Part of a small language model's weights.
Size: 6 heads of 32, vocabulary 2048.
Each number is 128 + 32 x the weight over its row's rms, rounded and kept within 0 to 255. Layers, rows and columns count from 0. Numbers have three digits each. The size before them is the row's rms in percent of the matrix's.

# layer 4 MLP up, 768x192, rms 0.142, rows 112-184, columns 96-191
091:144125176144084105079134118108074042132165192130108134138120105073146136123165171118160150181123127096140103094159172093121056133077152117089148125126125126103128153164115105162140083169101188131122160127073125151119089165109131090087135151181112156130136109143103110116159124119106175192
101:123169131172118164086130116148134145151150138175113121127092162109154207163137142138151114093132105088142164079112109144166083093149129145124154162147147208088101114160050065124165154184106163094169147101150075142124142139130081181188137098068128099072101152125091046167067129122131156109
099:099153128125054130087060167119105085069142111170086100124128168151123120156086156106131176091162148104140192139169157092125116157148146064108097116110101104100140129079154071134125118139165120151117127115076171096124073104110110143199118156133157095128154189178142154162129164107071133128
099:082111195139101113147100149123131121124143140047125117101080139104169168071137115101105156126142144163147086120136164075064184129142123120095170078050112146105120124111049198111171145117129128142145097117036118131112173180121104071149126128084188125131116091090052143098107110111146148089
090:164189096095126137124150121111161105124143121150184104121076129135148109091145092102154101122107078195134113094101147068114130105160114121143126090184134140154141126103175152083064085135114082122138087137133130185180128153142084177110086174139178085138096128110177115140134173107155188125
098:155131091160086165178149094145194122080137140125122100130190189131154189166160088123120182154078076155133117137088154199166129113105116113134130144161126100107106159184117108140132122073117209128127115126163098143139179179130149099137150121104163131088105142141169111096149123122133074140
101:102175136126150119086091141118119122077151137113100138115103149036161118098123162155117112138093025173108079112107138148107075070095103147150134168098103154075128121167121169129147144137094097095083115109132113109084097074153120064060103194175155119108103162189170163108087141126175140078
111:153094097143087177128085117117166132051127153200119124152102156125092162134101157138101173140154086070118113118145159081106079133116133150091215129187082104133148074116091157122054123137122122161163129145143127173117161169153111152158104156131153148101185140151173124082115135135151107162
103:137133094127093115123162142028075111115129156110141079074106156106122189119096167140127156113146123145137101125168047101158136120146003143128117101120108125182107092075094166159210132134148136111158136160165149085105132088196131099142112096128146097176074148080156103168094131138139118180
095:117101100142096095142146061085126100139131189079148163139103140127101087129144160100158139137154087210128148041148166094117131100073128079148139122153111197162147132106121140160122115112059047126155069076115136130127073181107153135163173154114165150100151088143132109049142134054106112120
104:113094162187106123143095083108234108165096092117126142164124138144150139122117130163121146136189081109131142100143085131152130111183117141147101096113124181146043159105141127114104206063102144145092066103127200122098138160129162185093167136104138067168099118176144124139143072161200129120
094:143118170131109109154146149093183117092172133181092161168158148139196173122169163166085175102092078097160196149139178150127152116099114094095082178199121147095163133098103072153095148147152099135138161118153159084142131149124170125133058078156129135136139123082113119078149148165142162118
093:172086162108100136147100138142160124145192111114099154137125173102142141109071153092098122152113064124168079089082114172112136178100139136151109113108133111074103148105162116123101173052096183111125130171092170122150191111126165108107148116093145078091105142157107118143123154203172155181
100:044123114139091054194143129179107151089139143147133101070137123125117131112168137084104155151115134166084096151127155098112109137182115168154078181149122165151194173176131144104108159124101163154123157139047170155168142151167149128228129110133112138145184133139136169117135135112103133132
101:095132164110102095125134086153145070130111162158088125151092053107110121128160193107117138170105125149135159169183150116137107067167128168142155180085097132170147112123131139153171155106163062143064160133128106144128144150127090173076131093135089216153166155152057136070171092158165142088
105:121067119165168153092104113148145143153103139111068136192112192065125125075105142177198201122162118119175161063127086126120114068095081189119147107167143137134159134119095139102108174107099128106153104169108134156108103125161134137098105170139167079131086131115136093127131151140122094174
093:146146154114073121223097129154128120104163166137123155109155068143100147062111146102151163131140124098161096116179144127182145152186153152110172153101157098096066127120132092144137163113131148110100106064115128115075114077108108137161073116156135105101123106194144206161121142171124077133
101:128170100129102149154144172135128098140160141161136111129067204159089101128116099103148125148044147128113140157135063131126055186117207114144102077106107145095128070106171039140115107168076097110135105098099170145191196119096097188080130092117093125134086142115099164147141144163076080082
100:177176113146131104087197162154155149155157143094117105122124123137171125090136138115075129106068106174153105102101093171088122102148042146102062099101124086050145116169106090158105200097173153157100122109148173167122146074126082126137193119142066146154090124095088134096142182110159128099
106:157136078065116078128078125106148121148133090137122125155171127089147139113118170157115105157100138145191043154112094099148088114105141095097086144117144159128097087166082209130144150196142056129150130162157171157076136162129137181110126118140126134187169104127119160125125061093110117086
099:125125065118120186137088119123140204117142141079099171131137087137097119108173154145116120137138127147141097103185094108181109166136129109133129102078188039111077150190124090086148125099111179128159105093110092106083153142080109142170163135166101106132118127224157132083090099088133127129
093:102157096113082135087080128150164082095155106153120139082154098113155154083149103155129110159114089156133135145113124084167090156180137112117151138133119122150134130099150150122160162173150177164124158190190156182127115152127141186096110125207134161136067144111122080054109113121156125123
100:126144139171130116183102146086140146109116170174136170101097099121142156150158181083104143103139120101101183168100085129114114151106138128087151139116214156122123116146114067164114178152093138057183165117146162178140125091149142131132115113167124135180124153160135118149155130166127131158
093:116145078145127172098145190125142109152093176162119156137055132098095085175122131081153129117097098103100127119145098081119188080140159155080166110117082092090112138096093129098092170112157129048152121060176138120126077117152179166105109077143036129115152101158106107197158099165137076115
110:153130132139144125104074185191131189113134120098072127102159138122146154113083146070088104138099161143184105100134119074146126071182138147150121106120121090095094083082122113190168113133106125097132113152152100147116180146113124149164077118145115147115106127134175095171118094054134139138
098:084096111153152121093125078110117055126126156115129111102137099090120159154171100092109041042111140140117109156177096176122122118119126131128143116165134158150156095114153184115080082111168142094214086129124143135105156108092140128080112100167191135129128127111139142130164139135043093104
106:148164096161072120158138178025175113148189169113135100138103115094153108124120068117073108128104103156135144154090145190114104100142108094158172127133113187182148151152172097138110128135094150129083096085101126116124092072150124114087126163107155130140099137105144117087113140093146151100
094:129132110117171086112118167170113154071098132141163168141114188102130118145123101101158195118118129132155139073166114159151136129106137141106112164135185163151149126178128086132136092184129203163135100084162139087195204124117137117106143050114169120061125108186078141097164070180153138154
105:170131159154076158047191139154114137114202148125167155113126099091089135164126156155126182149134107114125157110161187148181177081126156169162109089128143137141164157087140119147125152092117182162105141093115114139130155147102110138147147125074135075058063102128119080170165168181151111117
098:157173090125136168126123101098154138160126113104134094154123128123108146105122131132157072088144168120164132174149155096105093119080107097137108121111157106142126137143092124124084098158112151094125184177116136154140146143145094117173173078128138110132179135141029123070170119079140181131
091:088177135147097132140118124158159067121074149153118106118191112108150107175137156092143105129135148174167118167154137132150094166176175162185144123156150113147117173163165131107068136148118134051142069174122164137135084128138085171147135099167097127116090193125087119104118138146135151149
092:110148126089162077181129094141163172130154121158100098132115099135146124066109167158124077099132079117103130105071119114088149040129130075101127092117116135137129152138137141073142095176134152065088068175183202075092068107138104117109155116152167093201149194137159131132179113148082131159
098:105146109145126176100135112111128126165152171096128000102130101159144141111067154156135170149111095140140131144095149169130139088117117082073201151132133134169177107164109103137138107095184061093097056192149136165102110181124133091123142166124107148107082125102117186062148140084128035122
101:124140093158144173126135108058133028119118145151030085145111125099110104175130135109102142069079154148129149078135136107153183194124178131174128131138077153174103100132097117139139154123102162122192112077163138127150124138142159119162132180141114088192137105107147104117079049181128087146
095:085132105093180125103093103178165140104122104128175081109088094095153114149097150173140162068061133164131089063166106173130093163114124092113137149158134177111144107097141059157134123121114181113111052091063134100127182168067119154128125147123175143102119178143145123156159158135148144123
105:079162100139144123099169158116120128115171099109041096124138107106126149138163180082135095147077164039171108122098125130088136090093179076111110142123146155103070149074116109059139129194085124116111158107169118105152096099152143152148149122121141083108167172124153128155151111126094140128
106:128101134110075083102070160138123110098114115184112144092159088137150129113153212119167163128107128164146121052105133123101111104077080157081115127137138190136100115121156138115159111199141142063137136127132126117167129121160143130048139051120169128162139112130063218144110112087145131110
104:181122158132094083112126126084081167153127137157143096107128062096131118131145102098172132132153117117165103096133151158114103191108164098153082113146114151134104176146103085172152070157086128122170166043140140136128168139102127164165096073150179074124102145153117130074140135141153102126
103:163116105084134117153125146120129138088147166060114149140191139108142120108130155101122109077122117153096106099164133161172155073106099164148127168155149138098086113158147125152098136160141182149157176113118088161134074103126172144156111087088103140115100101132067167120158109136108116083
103:105158126105115078125167164104103117089098141110118169160108174111106114182145141105073141132114101145093194121116189116134119083132113134081128090124153152099113134058112124119160140161184137152066146109109156168183117116135146115122116151107142090108152113135088105179106151101079168152
095:131110122121122153144179194171129144080108112172129163116102166088090154095127139105131158096203155114048121138144135140122074139129124156171121121094147112126099141115168085185132133129080163130114179178118106174130145122106167145186122066180156113168168127165108144134160046128097134116
095:129154163199113049176131082117125156180153143111093130105055113101120162110106129126113155116139110143064147122097091131152139058146118146193105139146170086152196120141119123137131074145109191126227175122142143193103169143097174095146179178150127068168181145123076123122124124085133090158
101:155129150090127112127113173124152069137161148109157113153116140109170141089111151118096139111075129096157145183156121207146138081118168072097090080088150089135131110125134170135112131142095168154079135070148121127142126183054129156084085061104138175117166124130134103121108157137083161141
099:089116162148159107143128034112125181107125102121152115082128171120125112172086138167127192180135047146221133178208125076132155090130090085138110166173117158132137117123142127133106164101180091125081161087140183168164130174121088141098100106153150087057157162130179154090166084112129135111
108:122071125149140131095057114139084121135137135123097103091098122080153070131141118186093117138148091135127239121200170127158142164146140162092075093131155162146147098121087070164088131169144232110114165104164105117221189145129069144147117122111145141175129144120149177134143113144136132121
096:188137106123109087145112148158121048140156147101091114100192131113109121139118091105179073124155149105171143110098115138064182088139157144124122092173127033109188115135141162200191136136143188169151200057117120158129136144119116108108134133161148175193165134130083131094001123139143117169
104:140116159093088159154125087112150145116094156152153072084133148125111089084126100124197086077104177073161176159132135166140132129166116134115128123086025100142080144080143086150164128151132141164119123071149169143151146124097117129160093135167093082106119203121102123146101114136152137145
101:099107109163152042117128110109119111113108145121114153131183105128183135155106125113101150149108092101122084163140197122082158127198127141103181152107098150086150139170102175136165151126115174178095155132137082108145127202095152135087169124107175084073111202105104126168087093206161128119
093:190143185092115122128090112173108073151087137088135146174136182125120156053172163119102070141099143171045145070112159057115097119138193136145075209153118133132156169154149071126138146152160116117104087067107082131137107113127115133106090164123161094102083096110127145154105198110123126182
099:108101054134094081128140148165137137117130104141120063152132129146154229134070139135135129182151127111119170150112092075128127131127079140127078115134147144132137121143128114147095064153158131105151096118184136117148079151141124159051097147110121124191155078156112121120148098153136171156
107:143162163184113117110139085126059135134104116140149184073140154113112128138102093129177175153159159189100090092148139186146104115100120113118073138138149132050117131099060114110188197100144156118146101136168187168106133169235135155168073126120095167170168132138132130126104150145142131112
098:153104124162077167113138117058134134150119099154035115070112058082130195132122122123082080140113138105092118109102170136106098184113168167127151104073153162137146204089166105112142143135076115104106107169160171161131088188164142136117051144135078167128072146121126095131143157204145149104
106:115167109111159146093153074107120097117114065196138085136117171084140132143076137129093119122164092128127116141105152141099112124123119126112163132191121180119158135180148169141098115208111140098133081127153108160173155147163057072200110155130112097169104113126136130155104164140106179143
101:159061123126167070159110125125131164119156133133153126038164118164108139100155123080131115083142093106117115149156164129048121126130073079121127132140106142130151165068102155116113139108114168118152146149150081095116110110149148194092081134130159132118119123145123050172125016121157161135
102:119164108093113137146113147088124175155080192130102126151105135159139120146077151100070111152152136136176131122174103162116116145097164140120104102132112161086130124105107177086133164136131135190037121134140187198090148089122119128122122089116139142088183106123145135117098153155167114197
098:173062126113072175160141108077156136121107143110116117137096138175143156147082151089095111126167098129111105132112069135123130128136153114144113159111157154092194140113112159148119176123159147177071088155157147124126092168128096092121089108166095116152093124141188100086127087087107123132
102:140075101135142116122154126141102112183124079124134134124100192105106122124103066171169141163119124106125119153113147069151152162107170148111138090135153165082066067099114132091113149113163151073172202103070166161172124141193157104149100108155146154139099169110085196161099147136145113120
102:104132104139170131110159136140156101084155178111099100113154123073091136154143073140137100121126126096083107111087105129138127153101150114206114144133138052088183160141123190085119133172111089098119043133211157126128127076194086115193155144095131115116109059120105095103148090127130112148
097:131152063107141113180152085120118160151180150130111123099150164132085118093151126118119167085095101101140160175131126096080114158113132140103141083159105147182134191143116116102075154137148137156085140177139187155222080125117119087104147091178144188135072095091147086117132128053128128118
104:081145053154080170130133116126138163041110170060140110141064146157145157080057146184143091143096116120108078116141115143123155105105138146139170112174121092106156159116161093138138098130111085069183117168139126117131088125143105100092120099063164097139074131111129103081110098147131127163
098:134095094056091094157123149115217119117086173134136063049133147118096104097101195192069101132160141148125152164074096114119119144123099176144103188158093114222102191150065135113075137114155189120134111155121127143168116156154135131129114122076137127102099156175085134174139139097168136126
095:116171126090102184142105121127138085145111135091117108140222153144099133125135115119133114136090129127085127162137080160153105108067099135148138143188170147121095105117110171144115140105102135097156167111111147102126119168132136212118090104143164099089125129103093097140145122100163162122
103:159097129117126144165108123169138144085056179114108102082086183165099106136131114139102125133124121119137172129228169128201149088137173110173130149131154078110100170149064126081155146095153095108087147109119122103118148133151122068101105143092149100071105184167044119132130151172095141078
100:126090118140070141082127174109104117085122192109184160112182123158135105137113130135054119127134115137120143102097088165187078162138089084119142157164076118095100136170129140137137136141149159151130137066122133140111112134157158124094105162141045153115174116142138168061130139082161131208
101:155114114171088059124181097159070110083121111068101098109124149096129141145108147130162067178180110131229125144103131103129144149125115121186076071126161060071176138207128038120105190151128114133115103161109158135145120123046133150112151153099116110124105142136177107146138126149139143156
095:140126164135134086132118111155138049139119112118144106134148098146081157223101111126146076146130111151109113124094085086117084077130141119157148136148161149131154144142121127105160176116097126145141158157136113112145032168125115091109106099147104111144172203128099119160084085179116194085
102:078100111082098092116136166045146186107123077134137112107160156152177171098091138106146108129194155125138150120122124160130119163095155119098100088151106120134188081097165153110110122178175096185142143104139179142108074117214134132137104090092090095122138168112095088142093107120117149160
107:088116129131134173160137159163071091132139151143142097136169099185137145145173106097112115112050114174151159068111139113093155135128116084158116100131134147126145121138147130129148166117109093143128101123135183145064109204096102140118064134119107128055143108114130090081167098176133119057
099:087187092161073168107088138165149102109108117107125097180110174113114142097087119174151092154192146146171178141147156141139055112135115170174152092114095121070053147195124130164099178120120035125135177115088153127157177160150178120131139076124144157164125178107109131188104187145113088121
104:111094093157105188171120116138181097102131183081073151102141104152080122127164120179109102153099138100157130110169094106136101118104110087108123058126175110123146103176160123137144127109178139170121111124140110082164111074077077102146092159090151168131174207058107169110106151098145152117
100:085166111139159120136106143161119121151187128144097164120084130125131210103151143136111112169081086082129138187150148084124080159196104181136131114105147021112109168136168115136079158122150137094155115122071094129102093102162053165059139137141158076128094160145156132135153139196088124133
103:128165132130104184160095133131148150110107091076117132134111149126191143044132158060160132107118098126141130107147131034158113093164116105140140128158060109063114062135176156117052167159153087097154170116086165126088139078091110129108080164116204136112098143113103128137078108077152140141
107:040178126137119149153132065128057139099118113142074151071136174104124190116129154194104138102166128147126111098185146078116130091113131089154162106123093174091096128094132159174123151078068129111117108108155133080123100151141097203144120133155099144117106152150147122104105163126124148121
# layer 4 MLP down (transposed), 768x192, rms 0.108, rows 112-183, columns 96-191
092:112171141129095145117137120105118077143118177140123096180161078129116169134076100194157081102138185134100079182108109125111152114138122121135125151121140140103125116130203129133145051178146132184132114170108117124146137133131144086122149156147075156174093169170118123126126129073137170161
098:101152098125219101119154105207095111083072141106179093104131128065140163143099156135138136119122139093159112162127141089082156155134131147115135134174128137152191224120158112115075036070128140082143146194137093117123132125099111122134158076120143183137108084160121095125120137099142150150
098:122125122116127148124119180174167083158116138111111083085168110104115098105108144117085138063172095143146167127126134129156133085081129113162077070138132127128151112083107153115109164087096187160119095079125118116113136103120176108178111154176132185169160168125119147111079096134173129122
098:110173085111137132141141109137130084119112133198127126135115112153159080146127086169179116141203140119176164150059095106135079111128145117104091195130117084121114163125163111127117064126138095082094151100096066139182052135148174156154105114123158151106092152169209122114152133060092138151
096:115138142141124186133049186060108128151210145116124099129068154184167106097085144123104125170076170094112121128172096110135166156153106128147116159127171099179126132163120119097153135132133161134124110113059076149122155124129056154062125119106143191155132139122148151145110084097093045109
102:178142113073076126128109119104093168099050116098192171095106092122140114134088119144161146133136126148123095164152086165118073119155116172129105088147120102164133126183118159150089164118142123105122125083145123074150120159166123141151131171162138107125157088129099117084154159114068120123
105:142156161077144139179144136104148126146158098130140092151067133176069118156139086172135066111166207121163101133162085103067112133133125164089094164112097147133092123141092127075109156072147183175121165170125158121186105070149142122109135111102155033147130152172116124131130107070095122136
107:145137107184135130150151174132132135091113106196093127135064129153128103161125158117167153125062094110171134124129098171113129146121141054163108125137104114128136071143171133095141116154098139121163100162165119142097163144115116187165128112072094071128098121111130088093148172085129143130
106:111108152118137125103136019134153138115119179125085090142166166174062080161130144150176082136167112157171108138068112118100107138171098096107100108170190123137113150142132117108116153109142135113158136109099164173130129129117110136107124121150170138085139135094139083087172158143146076121
097:070177117161133173126125167077109100111099113189131127136111112126094134199157119164112156113128090150099130140097122098101173125132159152109088159079082109105144174142130099119143149119130134099115080118136127084139159103138119102128133121124118110077154161148082104092145197170157120069
102:150165157085133121131095101134077147086105149101126143137146110110110122133121120145148200176201104138136100096140136146164178088135165095123082158106131101206147134115131161083173131149150126107157167153114106109112154153136144115120146176080182135136084079076129136144154156175118135190
097:198120093130161100147200110128104122120128167146157190123104120228065149084111121142112151094120148134169091083156128154111095124086132099164109089085121141159140117115157182128141138139133133128103131143102149158084090094116082097090119135109114141158097110172098103092131129075155135124
095:095150108103108163112139073137132171147114125171151134093129028178136145092194089134134134158179121170109164183125098136160137098120129158132177145076158081088101181125092124120156132152136141113080079173131133145127070129107141123151098134089112147117095096090156139124146132106083104020
100:124086189165151128134121131129146113173161094135118117149110105116220097104119132065080116160156131118094152126154110146096161122168138093127128112114161114096113103146138140174108180110147109141111160164139147084138155132141144156104090114129078137118071140119152146205096118126099163163
096:141180145119165098117109201134095117063159133128121149096141122091194126145167150105168205116167178120103178178131109149113116126167175155102098184120215110134091171092111120125128069154126152109182136142093134096188154163145138087174123105101187113166115119118137168141125132103141129091
097:082204108141141077158093075128089071122101140153065150071124123096072085184140138122143128167143100091115113079154117123118088151098126095149143127064102151113121146174125131137111138128168065083099155155116130108158162093181123097155119128084113082174133150122097153160053125160129169199
094:106169102102090149159116106059130179147128126116091136123102067090155104128105226103163180168187151102140155119159100126110147171133133115133102172101106124110118118097098190123130167169188139114116139122245135108133126110135146137113130136106119102163152111132129178197141106092082099099
107:119131165102148101117108109116124117110082150111135145121155129073134098130142144131166122099118119157177115112093174126107077124158145137129134091078111126162073164108113156075125054084117121139127177163123112168161158060131168050091160109142188129120215119076099158086116124115093157151
095:098092163138111132157108137140168142114161121133195157138152121141120159167182132053140173113166131158086128178145116053128163156182079142167098142091104180116167146132074131094167145121133072116130149094113080127141114192170110123123106154115129117122159074083105141174041114088127084144
115:132124117163096117111113130159078145173091083140131102115143171175106187114149103222073202142166115096136169108167105093117093147099159135116111167115052037127122176104113165153110144129169108159115116085183141136135099238134100095128144117127119148087128126098147124093191130132179129137
100:134111119131153138117162137103147098205157171156064125094087125082157099115133165123127152120195155104106111153148148110076175117149074155118172169156100164115185096116166169123139110156154150142143074123157147182153104117155177098099126101115113171141165110145093129206098148154129150132
095:157113158109121149087123095118125148137107065160114110143155083186195076207140162146161181115056117165113088121160084117102108085148085095162116133096149150132151143115149123098081109155102065119152080091140064141155121139156091104086128124145153100142178158121123131218079091156148138110
098:089140120111078108079204102168098110082172107085174098096107165087125097124125109190183108136106140152103084135145160165059146129127082177147154091128119101080131134115194151126155114134107105116114144120141160140108152104086120181119112175098152186134051159094157189073140111085092130142
098:120148099096123135133141133151141117060163107072179146116167134123051108119109121105099062169106118122137115122143095113107153147077178100148097107138142180093183145113117081057135122131131165122214103199114126113146093163126117149123095136150124167088081225123105141124171118120182110159
099:139109106127139126127080166119131151102168092129134158136117192203129156143131127080143157115078115151063168080191098100144141167102069169079160140123121092118114210156185095113156133103104092132087133161105137086106118115095106196127115148149134123132120167116150145089024131127144090160
105:129142198130130041136132105172128103158058121119163165093169131114082115134214112103156111128066113126152137138073098101126098156095151146090102145130135088154090145173130095161159079096130111130103101111132126106145103166152064154104138133104121174130121069197215120044147119131118141120
098:123132142148139132059101090135144150088079095209102129070108172134160166138166165174135108098121177176114073121186070099147124138130119119112116124156119095133096171104102106163119185075161105166136081144131106153142146104144064112155140143134121105141119175158123151122117114118094130109
102:081104128086176154187168092150095153139149116143125161148116147171153142124162083121137175144146154112168103197097107135090184033088138127157116143145164127197147121104124132130101177163141070073109124103168101122147111174155177176140150080127102077128104125108137102156089174111122112123
106:110156094063121157130137172142132147165106135148170128143131125109075166103176124203168137041159132098120174148169126166122141138133157166107188136064185062103076171113109181091094129090131125163098206186134106112121125104150118146147145193144081106151101092155102131093126138115170153133
098:151101126121172121135140146143162072160158093192094191127131174144071076113143112119141109089108119136138117134155136114127154206106139109168077127138114104098133167141091176151139154185119136104174120159137099146155159103127111098109143142151189092167095172186096106134155113088173102135
091:155171136109161119116114079099146152177143158077179089151103112079103115133116130157153189169114163099138110117087128105178131134117113046100120102127094116115164125146158185147082114137123173144110153045093129174130137079222081092141125170177167135149185133140106151123092158169169122164
102:145093047135047132124174132062147161068122141111190162112088123147152126144080082138117142097166147101133117151150138129148140154152147133051145183130114172144106120121095083152137096113096074153128140119150088111122168150088209091065089151172171138067126079121140111123153176133098156157
102:132176141098094118100121173110109150139177104156107147178130155198071107201191149140145116126155173080144094131134125130123103119110130145114142119081140104149078173168128107119125153062091106132121093152126081239085105142160098163134128166161144094098173084160182098165161157170128101128
109:158109103113085123149118127117160178143155113103166119116091117173104151082118163060157134164158158109162094160145124087120142089160108077095124099143168189063132121104163138123171075124097149168112136163140171105131119150103127075105168192055146127095145089144171120153135145164113156157
097:109078134065152105086145111174135112111122157115107075113126139164159093069136074143061120140110195130105105198102143127134118108142208179112156097131152129085101128121143181156129092144149138141172176162118145152121193164068147116132062123122135115120133073172117116089164147100040080161
111:106137127161181120136157126128100126172125145104159095151094130149096138132103154101154119095169183094044120209176091128164109139108096117143114153119170141185143114134173108076101049097177094089141163122160120136126120134133149115111153126117081129125150070155096122145138084117122100108
098:108148107097109122044146094113170171087077108125188106088101099142126187125107147141148085133146131198131136151108160133122118114117122143130125145121134123117147110126126158100132151067173072020171114048126093108166182115193112089135096127172079128046129113101102100152153167124138045124
092:102163133097142125129096164118177077180110122070053108097122181100154175108106136154141088078146134156088144153139089188152163076139125147100139186167080095131140068064108168088112136119138089110135106184071126126079103089125126093103165122145097110113152163094180076123075112125120211168
100:099165142141108055150124129126140129155171117148173112129097123157102138095175104099164135104119131150109101062079117156112116155152154120173128136101149149130128125136212147091187144084106095148145100101109096143147101139094117102160134116166157118158141113147140094161100174190078106155
103:131130087087155147095159160148124158048157160149166093170158100133100111017139090150138135156122131087132091156160175094075198141148064157167092127164097148148180130162134130114129124209118136101149161193118114144102056128145128121095102160088130173135151157079079122158124120148105167033
096:132144186126133116101079188122093091099114043121154105157105083184159094109120157069108120069112150141177140137131171085148133120160136057124063123107078122112122111094155120101121139116149120165119139140090150162115143133070182101167127100093160119085160153185140154140141132128104133168
092:123138128182212120122149064128110122138160163094124054140137161140188126088125136165160105063107226104175103110141155109161127091110060107113161115088137109153163093092108068075076128122128206146106141171124115166110163060109136137100114100164063149149141116109112116132180099137134155153
097:048131108150121142165091075114117110138180179094129112110090109189101242161128141100159197112167119169094123139089107101158092147140183153165128152116101175156118121103140064119124145151076113156080170130105135170108123125133145108138172140082150157162137148130161100094209139099169068152
103:111093169092164052174101094128117132128092127151108132108110099165096141085139131140051084096108113093120122082183102058112116101164123154181172068158119152134132179142126142206164151149121104151126113194158170140080136116164116153129137136115096095121077098146142135176178077144104065131
099:085130165134073126160158159137165159102122176151157140143161133084188100077182165027101119116119130162110132182148137196150161152154127166076136164108139073170132132174145139069106101056121132124182123152150138247109146099145142103092143164107170076142175128165177140165143173096071150153
092:122083163116209162110120183165079139128158117188072079093121174109125099123121088120119135139203092151117160173102157115117143101124164135105147169131187067129135116164106126099093166169050168093056129104069139126170112144153145044151134137092132146116149106105083156102108203065135069155
095:089135130114125173162065118151170104139136174177080121178173131182204105096115161159193111055125182167121112170124140143131144161150173051168080166183139078175144160114095173122123160120137173136150082146095066128062144094106086107123144135149126116076073161073171124095129066125131095139
101:146118139059138117072117083219109103141121133132133154132099167108105122135103136119110112094112166121130142084086130119161075146094132143159159080147040158161161090123081141161149119138084105075132120089125182135088116082106108095162141183100137128172130141104155101108202119116161108127
094:161123111133128126165156157112155173139114114104152156136067178104094123106079124154161148108168122119103132181116142130056158132177067162122108101148124125058117154066115129126135083150120126207101097143117140136088233208126143057136108143090146051119119153186180122118162109089118080131
106:125104152111169117136091097148125174132109112097143201150093141104082148177165118153171139107109135131114103150140116196171112118112153152159116116085096149103089212120131134108100086134123109156181118143099188104112159161175198124116110192157081192148149147085142129119082200132149148153
102:142071156145173126071136176148136172100150149180100099096156136159109129188115148092128061118060160137100156170179155100154173154179177106151099090135145118124176090073171194123142141140140090106053165086110074102101148079093095096152114109101123112101135191057116142105207151074109105112
102:081126141170132124160175147103142136132169130143111090143124140092101111130121151154139105222119126164124086120051120100115133167205199124148118137112126124145145127099163113116174085141073102092094093126134160145089094138120197132167099141154192091109117085113158144131138140142173073126
119:168134044120118140136111095118072151103133103163101102078157123133147145134124148125117133079117142128125042180147148137164140144112128127138187174154147133108113102123123115109107170076153189098119097167149143176132172144171067083115162173176147094113118148107062099133083142153181174133
101:106118111124081132138156146103080093116095139144147121113122130128121084138058118116168165191163152160099217105107145128185043070138136135106115115126119076099105107129118118097131134168150117137133098163159113112183146115081107112131134099064104114151077141147126121164136183112145060140
107:077083162186137086127127066155121154148135118130101083234191109102108133130127179150100123114120171141174139080100156153164159046066130117108129128170143128182107125118120158135108114161091078145163146182074130132182199114092106152146136146152112183080129169163161087104106180123127176135
105:139096119123193157074139125141103084215106163124076112206088110144131078097163155099158086111139121116116150137090122156100128096070180147142129117096162102133203156146139105104076124183098138099073118140141125162180130138148179182058183132131148132115108143154088093095161142157130148093
101:089159160144098140175117119121096099113139129138099146151183123106142191115172134099105108082112158167098048110126138153139139096151067068119135157168095154125111123135091105088150152145115143181186165091147155112118147077146138090111109106132079083199110139171139139166102165135121132037
096:137101195133120092180111171170149076121103149097065126193162133087153168145146157127105105098176128162172158118079174157121088097117151143078094131132076171136127160059115103099136127075131158157163087134135141133094151166117196117103150126138126120135147178170126096105099160125123182137
095:152156200115125132106129136156151118120132128114172188112168110078111130130091103092143181121155131164046169039136098150163150124091063117129107136052147083109132051157128180072191125136132154048109155142131112152148152127203117144118097156144096171170129120136199152116117161115174140162
105:137146183112108143161202168100119113105115121141062110121151090101142167165100109107159105172123148119129144148166138150208101117171104109139103054135127099082127157161171069133114109075083109196156134112173124139138175084129212165163142125081108116146095161111141157169084082112142145128
097:103151117148151144128106158160135120091111133141128171120060103153170149190115123169108194129139155108167117132131102119154190110136137161171154177118158126120118137159137120123127074158161113104129093081116170060119156121083161116095160160104128106129101100150124084077089053186113116049
088:123109108152124084096103125143145166131079115197140087121166063143099146091118136099132134118086130058078131062140102062137122119135149121153154118082126095085082143120112181074115137137078111120115144115078126145097184149115069178102133122087109113154145132159148149062170171131084047132
104:083091195158130149153096088128151043165079141129137076152129141065117170126131114097074057115083116115154172053134141195133128146157127140159144157100125105146112192094141143062197066130132094148115089099159079059125122142158092140119104131183106163126114086094103151112113095126152126082
104:157102160092118091098147175071078157126113126191124179121143171182145095164186106146078118079145072143108129120113178097103116160125163098120121155157175117117142114157088086136112148102119128166119184113188125074100104144129126119076123153094129125077147107163121116050191130136124103081
104:083122126103113150167136095163121119138178134124127151157133132197124159163190144169121159166142137170129122106081139176101126122147116133125133149101156151101087139121139221098138099091107159131163122126070140136172097103157195155118128141192131116076148102098115161150129134160107084000
102:092142116103119120099116139184136087165175114152165123131168183124141139126121148158116178119144145104160143134129129145073162104116200185135139074164172109109128143148123139058081161135179175149116095158161050055150098128183154145111132150148081140091147144158097139135098147169101100192
100:150184145195123133163217130123141175106159201154124079115130213046170105161106080063141097098100145112144179147177140163130100108139134103049137095145117135138043136152107120105111091145118143105144143167171152188107142141153098144130137128090122133156083121145120110133093181127130099098
107:108175130139087114148093166104151115162183125122132097121111135117114066116137172145114154186121147137171039166113106104089137105182155097153146146124093093112166083139115182069092116126193128124152166149107136115171113127117080111131150125162125141156127136156128076137096103087095179180
098:135126175140176057126164118159146142101126146088053135095175105103143095114096131089108096142109119131117105125142107073091117136121064099135105096105150107092138070141162123114118100117120220174122181097133086096094131072144107145151163172095116141147195096135163153092164194163105138139
102:135096093087171174220093167169102148138139113131078150119140121149156198094143091134142150158155146133121109117159127061149109124151170130110120169121125185151156169137176150126064124138122149102151080129047110143133114113120076158125077111094124130089150086109173152126121186080172153057
092:102127141064042111158151096167102132114147123101114129120084092137144113106142104144135105145167142169156121080071179168103155110148114140156137156113099121136153111163113135144118097080109119070125140102113116076145149152078090128060120144137117140150118096099180092083123157075118192129
097:100083095154129138120112128082129173097181159170104174142160140130118143082081156095156107153159103140073115152141124120137160170074160125148069117174144158147162193184191169173161128168126217178134126057102111124156150066165153139096111156173134120127182048124107151124118121107168129130